Part of a small language model's weights: 4 heads of 64, a variant of Muon for these matrices.
Each number is 128 + 24 x the weight over its row's rms, rounded and kept within 0 to 255. Layers, rows and columns count from 0. Numbers have three digits each. The size before them is the row's rms in percent of the matrix's.

# q: layer 4 attention query, 256x256, rms 0.0298, rows 0-24, columns 128-255
# k: layer 4 attention key, 256x256, rms 0.03, rows 0-23, columns 128-255
q0 103:129109135119110138110154079161119144131109135123146155076115129156165110140140120136126116134137095119135110104158139165157118113122150138165135142160125159111088131117126078126147110162124114169143132107154175122136123110160182107142133099116141091100128150137117149137141160150159122120113102148092162066117119159127166117093143173121139104122138138091115132167114138132142132102094
k0 118:128127095100123146141146103155117123149114145125161157073098139153136106149126145122111110150137129130125114072175147101133084073149133149181113110119165125103104122113147091132140061140126105163134120096115175126154121116132145116159144086152110082130122154114076123164136151127136130100098105142118167088120126139156147146124124141126148111124116127156133122155140145130132112128103
q1 073:130091147137146115154127148136078111158123148063128139113130122115166141142155141107126134117163105120134127085104147135150169129128145120131144134160163115103162106138114119133139161150109113179163191138146120125141141106091116125140095127098101133101088137127132116128073145142098138131110121138106135100144122140168127106125106177141102152104095142126131115156146150134154085138124
k1 110:100125143134162091102121144128144101111133117103117150170143166114150126101137098149128107114110135120132130155128110139141175194121087125117160137075092094166132138096095192136117162169143120094148151169142088144128120120121105121088136129118135166122133111164120139111140100141114114151156170129133083140106110088126089129121136115152146155130168150097110118099094147058099147112133
q2 084:125129138162136126142079158082101101128146163143113083172165121121086176159160149127135148104121127119146140160111177109114144139134171116090145129130139115110125101105142139140129163169123110118109085130149077160080122113131093128090110166143119144155183090157115108110121149139113115177117147073100109157116171137113129128148101111110145167123132131133147138134123132109124149157129
k2 089:132110151122156106114099120121133135112139073121102096157128110140139133114128092105113147120120147098157126147122091099106113142099147122143167081139135127157140187134104160201123168090124128135101103132157096134144111109135112079112144131120125175116118105106161141109122158132120171159116104128131088183139154162140116087164139117126134135097107100111151144117137161150129062121145
q3 074:124143097060172121150089125126173131131142121143138138083134116097116141130144104136128145102111109105085120114129118156174132127125116145139116120167121124125120187154118136164098123122153122134117106132117106148096118087149123168130095116079114127133087115100122155119133109110112143093139133137108115132168152114103148094153185141105157153123107144136079148117134127146111129142118
k3 091:136124179156111125116099163084108122067116112145162089126126136106106166147142085169131134150096125105094143136094130111122146136128152127131126141144119138174159159126100147162122129106147113128100112154139098115154130139077131167146118126109153157095140088143152153117120119163062120150126146141135117152108157134132092149142133108120105172108088106147114132118181123158095115153164
q4 083:041144159126167102132117103116115108136134137179104146120104185164156143105127113143106139127106122122107143124140109172177146156135092144125130153129129118127106121129138096121137103152149098165114083146127106148126115082108113135153113155125156119100143106132106154181111121100136168106160159094109106102110111110118142141104146097121116145134166140151158164139067112102120143116090
k4 081:124161096155122126133208078162129115178092128143179139148097114143091125128102152099154145142134157156114114096181151089105107108155123178159142145168166103126126115114174142083116119117095106128133150120121168075115139125108113187126158118116092095125145114122155131101101158113132102124096143139153126112145153139109149145113110157093104105133133158142114102184138071110139095127131
q5 077:135165108136169116117147139131131131131153139157124114124143130138147165160150081099152105136078127131156199119119099166171131138123133127127137106155079125169093112102132149086149107129117149100100117151134069154129136142112108113089113140116162140161149096136135147162088091108158098164143126128149094159140097119133114132112119104146093150147154105127091115130111106157109109122119
k5 083:124121141113151117152096173106122159104145107117124120159104163130135096155120127168159139095147113123119141181113121126150171175093117117114109111139114165108127121159117102130113184104130093133119173159116119129082148112122106144151128155161140163129125139116120097158083105095086146157108113124120104140110147136134110110107153124137133155159109109177190157074150130099125162159145
q6 082:149092160141101122110136135145145127158163119149130117135158115125136073158152136127172158111081097118120099131112114130148186131082113132168124160137102129114112121129109167101193158136093129118107128129129135106092137147069164142165154128129152131106141152152141115158099137141144118131134152129148120114079105126130142149117142150132155120105106132081115116143108083088151097124121
k6 078:144118128163169135137126118127118134152142109111085122136124126132108115126162118094185157123095105153076131091116130081183104136139112069122125164123054106129112137109126146102142117128114131100124126114135118138151124099114140123093082111154136125112134129142139160144146118136112147163141118147146136127149102128139162106106111121090089161170183125153119150164128104129120059138119
q7 077:072086103136111168157130142120092127117094190159126134114116133095149085106153152115106107110145116134117105119111116143085098112129082174143148148150140160107102100103114140137118116105083173138100125148151160175120137185129159095146139156130081108141109103158088105157072137081120130133176147134133149140173137135131113164119158115152137123118152141133153128128101119121093126106121
k7 078:144133114089135182096125101154130181147146100152107151145103123127118101137124140152132093157153120149156125113135126103092152129146139136097124138096127154125111150138117078121158135155112110138114176095159139084138119104111115147117126129103128108097089112109137144130133139106143117123110101101118123140111118140093100112158109169132148095150125139130135126172129123144158128141167
q8 088:129154137147128145124102091150116148168115168153139125088108112116093154122145102172161114147131123092180083149129142162139127121150151129141129134139148088123092102138162122120153103116119105132120180098150163113146135104137129127139117136143115117093126131132151091136102146177142129130098161157166118111137111158086102104117140166149158137089121155114122144144130134144172159142086
k8 095:147144110147094120105144120111134165149102140133131092096085128135128115127126144116127132155120116135124134075126142112154072131160131156160117102127143115116095129143148120124131062120154111130098112097083158131103151139099150117198131110130107071146128116119101103147107147128145145129118091109106171099144105178135159181089130145113171119124115107146141158118097148127111150108131
q9 079:143134098131122161168164116120178139129119141081135086132109144119126080124105144072114103139126146110113156150101141087125113140137090184149115144133141155123096125128119134129120115103104155113166083122139138116098151146104137112108172102156112113122117137138092119151097138121122157095133154129108151120135132123137101111099137112069165097105159101145123170122082095122162160121104
k9 077:185141113106128138134122085119078138161130184156114119147118144134136124132127112158176076119144129155129124103146136137123093117114132133163087115146098109138122148111137151091177114150104103191158119137090135092167134125105129125169163124132133091123100118117119104144133151139143117168121190128125155152101107105128106107124115150136110133144131145177173100118120104154090136160101
q10 076:136144161110111121146095121147101157147135121136117154131125137109108118100160123153135137129115160125159152147080166129178093120139116127099102095122105086156146113123087124133107087154129114131138152171161122130099128112088147120142132124134117087111150122151105104125069129114177106111095136071106115112131138144125115147151110161152124185122126120143118149131172131132116165088166
k10 073:123160109176127151144173155133151140091129116107171127136157093160098155147098146138115130100144128110119112146125106136117150156126148142143149154093115165141100126125136115100136134164104148124116158126142123124118137122151115135143146101128129136137149089125131102119093142137105149120143079108118142125078146089111130121078082152125131140117154098121147142097126178153147149130150
q11 073:148131107115118089134115131137145105097121110138073115119109129099144147128130149095138120143150127084084131123137119128147116138123083162123138123116113120098162174128140154152102139156079151127134161131090162121104134127123111138128091116133115088149140122125116147164152111134121122142119140144118168132159127120106112089075167135061118130136108105127116137121119137153113184096132
k11 079:165161124129141157114085125150118150110164133156156089129162140124103151108132108096103129153083118132168193156142148073179144158150163120118138164127142146123117153152156133053147113075140116177127161106134089165158115128134153149121110102127167128157155097124126130162145159139127134097144149089110120117136156141144170153151139138124152151163108132113116148123170109118099123121155
q12 080:143125158118131131151121129122140082115118135111122094137140142102133146161105075120143150133101149163143124086149147136146120124143101118129113120146157121195096128124102108143100132155154112137139122148139136147138129142112117113156094124113127096143109122151127125138135111122097157138159204105137177173137120151153136168086103125170076140118121153140122139121154137108160088103109
k12 076:122180105125155121137112118138133131102171097147129142125154112167097123120128102140097119190149110135125136102114142111112123102121163117111082146096099069131102182129133087178126103080129148139118137128159176129142104115139126148089143143125088137174167098089150155147105121154110165135109139131126112089146096181157095167109117101107120132146148133129134129126126097098147136125173
q13 078:111134119139110099121163104093147126153135150191120132087136109121070109118142117161139144126155168148117133118120142145154098130114150133153143101177118147128164146130097099104128141113148120110101162110119141148120137145112149125148162086113099087160139129119119160110154090085127097120131140150122106124130143080126111144099108122091129162133141112086101112110131107129159175137098
k13 082:148098143145137172144109090124146130135202130086148130092085149084147105134151097120149124130150111153138126144135106130141085094100134182147114138106122094116141091123129108136126102128079130141134111101126096139112137118105107117164123132186140073135114178072138146114107184112136107120107104119143159107115072117156127129099114162119111136125127137131177159146114103163129129138122
q14 080:100111124116166200189110110129123140134156146142139137142112133140138169130101134165139140158110148139133159140135077116160166128107131088114081163088152144124105116104110141114138149114184130093145169158180077164095134128123163110142128114127126129115141112086117133116115120145146123106126143106086120168143126134078146077141132124162114114133127106127107140108136115123118108104121
k14 078:107139129132187086119124114120128100106086094116141113116136078125134158163134105183091192097141152117119119128135162132081171112111097117126155116137103114114089144131131124145103157099123150159132126156077148118185085116142105122126104151132131119088164088139135141111156076101105080128100150136166115120130141086111147129169115129152135189129121129146124115129131137143132117152146
q15 081:146109143076114126070133146100147109136155121106123117156176137075154138106088107125089133130093144161116129126112137132115058121109110108138139154139097133159133116117101094104119163224153136115107146112126130146131135140146114114126097130164113156143115153146132114097130132126150131111160137145145148124179188113116163111151109119133107117145152150121152125109153118110116145172140
k15 081:088122155144137111099117141160109175115141122092124149151139144177096125126101138086121135109124141116107167127140166162163158157055136117137163109135125152145153116103133175119120142102153136069091121175172100143144148130133097112135130151148121164118106080117147151090105106088116118114148134105143111156155103144161137124121157133139116123102081161124146061099149100090124128118126
q16 082:137106135179165082155093122139109136109106091131163115136150116120081114123143091094131141105133151124081142086099152102099106140118139154114107145111101092112112155154141156133131145128101138127132103077133089132133136141160095143087086120109173124161149139154140092181130145087153137123125108128114094129132092146110123150166123101123125129128160138167111119092110131113141127127119
k16 079:130139078103123135116139140144094112140155102134125104101126151095111137134130135081148110122096085143135098111144148103180121158125143108141145164155175175144169127195118141144169146093093056122141114150143141113119139124117135095136120097141095146147095107143135136086120101151133127164125141162099175113124175116162121137102055151162111106157181148136152079140115135114123149111115
q17 082:172152148163118126150093136127129125154117150111149103138126118118091121157118136130152100138103182162099111115139118135127107165151096134123098082114102114125152188129113155134109134129157145146103124165114097151133107136133166155154108126130117130148134121146114126154122116123100105131125150100104127107123120156143099087131121172165172130092139133137148095137084148131144121112159
k17 083:112134148170170115162148131069116119106182115111080100112119146140142163105126141205162167149177130102115129145079133097142164112133147113131083128119087108132158109100104165149147155097156140162086139129117113153116143181136084122088138143118119186125132103132141149113123113114159135153131122130106127147077145147144173171107137086124114078119115139133118135111153121131092129129112
q18 086:121095121133119131147123113123153148113149121113143184151144146113157136164140116135093128156136128120103135163121170147098121124147078121105110174114093139138149089119126137141185165152134124155158156171129118102126100151184143087130115046140158120181110155144125160139130145102105146138107103135166136119119142132180119158137100158091135112125103139131148129112127109084091139161139
k18 080:114132110121119144140092099099149099116157175094086105103150124150131136101115100128090108125130125140141130129103123131143142106120147117164139118123139127125119134099143127097170154126080107163187089138138148081124105102151123141119167102155157154104098158137115119160145117145169118161133140172149154112152101155094095133124103110067118181113200153095140134128114138155114116106119
q19 084:086118183154145098143128135141134107174131099101157143150154116115109148098107124133120166088096158136140142188102140142092155140158145115111150122165129173170166128100149087100078112139152145154134141118127133105167123147075103120137151133161094112082173136176135165144125121148097131116168108132128131118156099126128119139122158103150163095142107101116112185122133139135128121133148
k19 083:113126098134103117141118124133139112138137086121079070177109135140151177152094127115137153094131096112149112138157127124145155150106155120116130090132110107148147169136132109162151141125169154127173125136144148130091131126163131143156107148105102165128115164127155121090103127129115099140146128120136146143168167180153116112131129180154140185137127128115091141149130148129155172128133
q20 090:156113103161139133081095149151124070113117124110077119121130153125149163143125136111131175104113148146124125116139142141121157118109136100118115129105076121137145146173113144145121142144111141091205127150131150116083116112128098145105154157105141128099160122151160158129121106119153149121118126147141103185140152098152116141117101143135139157097163106119149140130125128086172166106164
k20 074:125111142148085106176134118125118138129143109129156142133123112184120100157139170153165110135145124098163095124142113081137116143138153090117156120144121132166084170087147092125135111133148144145115128155096164147139123143142157175132150113152152121151114111105125083113144210123136150176130083141160143100128098164149147137123140108128135144119121131131121146107145121104109086139102
q21 088:145080083107106152126155069162140140159091154099167171135116107075156111105149113124104093158151076108134085129112074144145124101151137143140125130088112120130116125127156109139102117132141104157157133112100175123147119141126149132126160146156107077138156173134094141198108149115127115150116144119141138149141138129130133152097106120164157122105170125083128146102126130110144125099105
k21 119:130132123144130072137104165096110126095163132119073116155149120119163148144124130164125123086124144093138159179099136122127157143112118091104159141141113116135142142171103134138149182127142163117124134159164085134116130156154111127084075159145126186127137097121146143116137134131115127141146144126145105163122134152111121121181118107142099168116105149147112103077149154096146117141132
q22 087:137123111142114108149112137168058128159108154097108112098100127153090130111122101110143121154115109124132133092135154095122114119090149161128156146158148130099135093120176087110142151131087138157098136120155175063113131148161138115160130105145102095133097142140119139130163094119149127118108117159114160136125152140132118094124143140155123134125110143121129165142117102103142144160134
k22 098:143124145143170091124092132106157132094142098148115094167167149119093159123163156134126143123118122129147107144115157143147141170098112088129152141100108112200138130150098160135135196106138142061116156174152128180090133144143131163122138140092161140152115096143148120130124095109110106171138162076114111165122131108133120135122125130131145138117148084112135126107105114141123108120163
q23 085:116102134160113115128096149184138103147100134139080173102144128119148113158154104140155121096149116112143111124069165103140104158117160149105103131147151135105165155128133114104095150133174107146116149105100152136062165116162111090103106132136127107163132142138120093114103142159144181081105119124148121157162131091170141159163061119118125113175122118100126101119106118132131106094135
k23 080:103138128097148114137119114125084154110131115155133149105118109114130140126122124127131139176112151150156091129150145100137126121161123101126133094103134150132101104144137114158121081184117158122133147145134106113153136136100138152133129123151124124107086161100142175139143124163104136131111130118125099093132119152127123079129140133114169149136133159122157162158125106077134121134140
q24 091:121100094134116150163161129116110115145138171129107123148204136080113117126109139113165124125107148148146149104109091142104104139059131117106140123128092157189093112114143151076123139129123109110142142111123133135132159141096141147173136151137156179135116101081118145170150172137144164141126113102119116163126109121116149161112130113136097145090097141124107136179149149109129105096143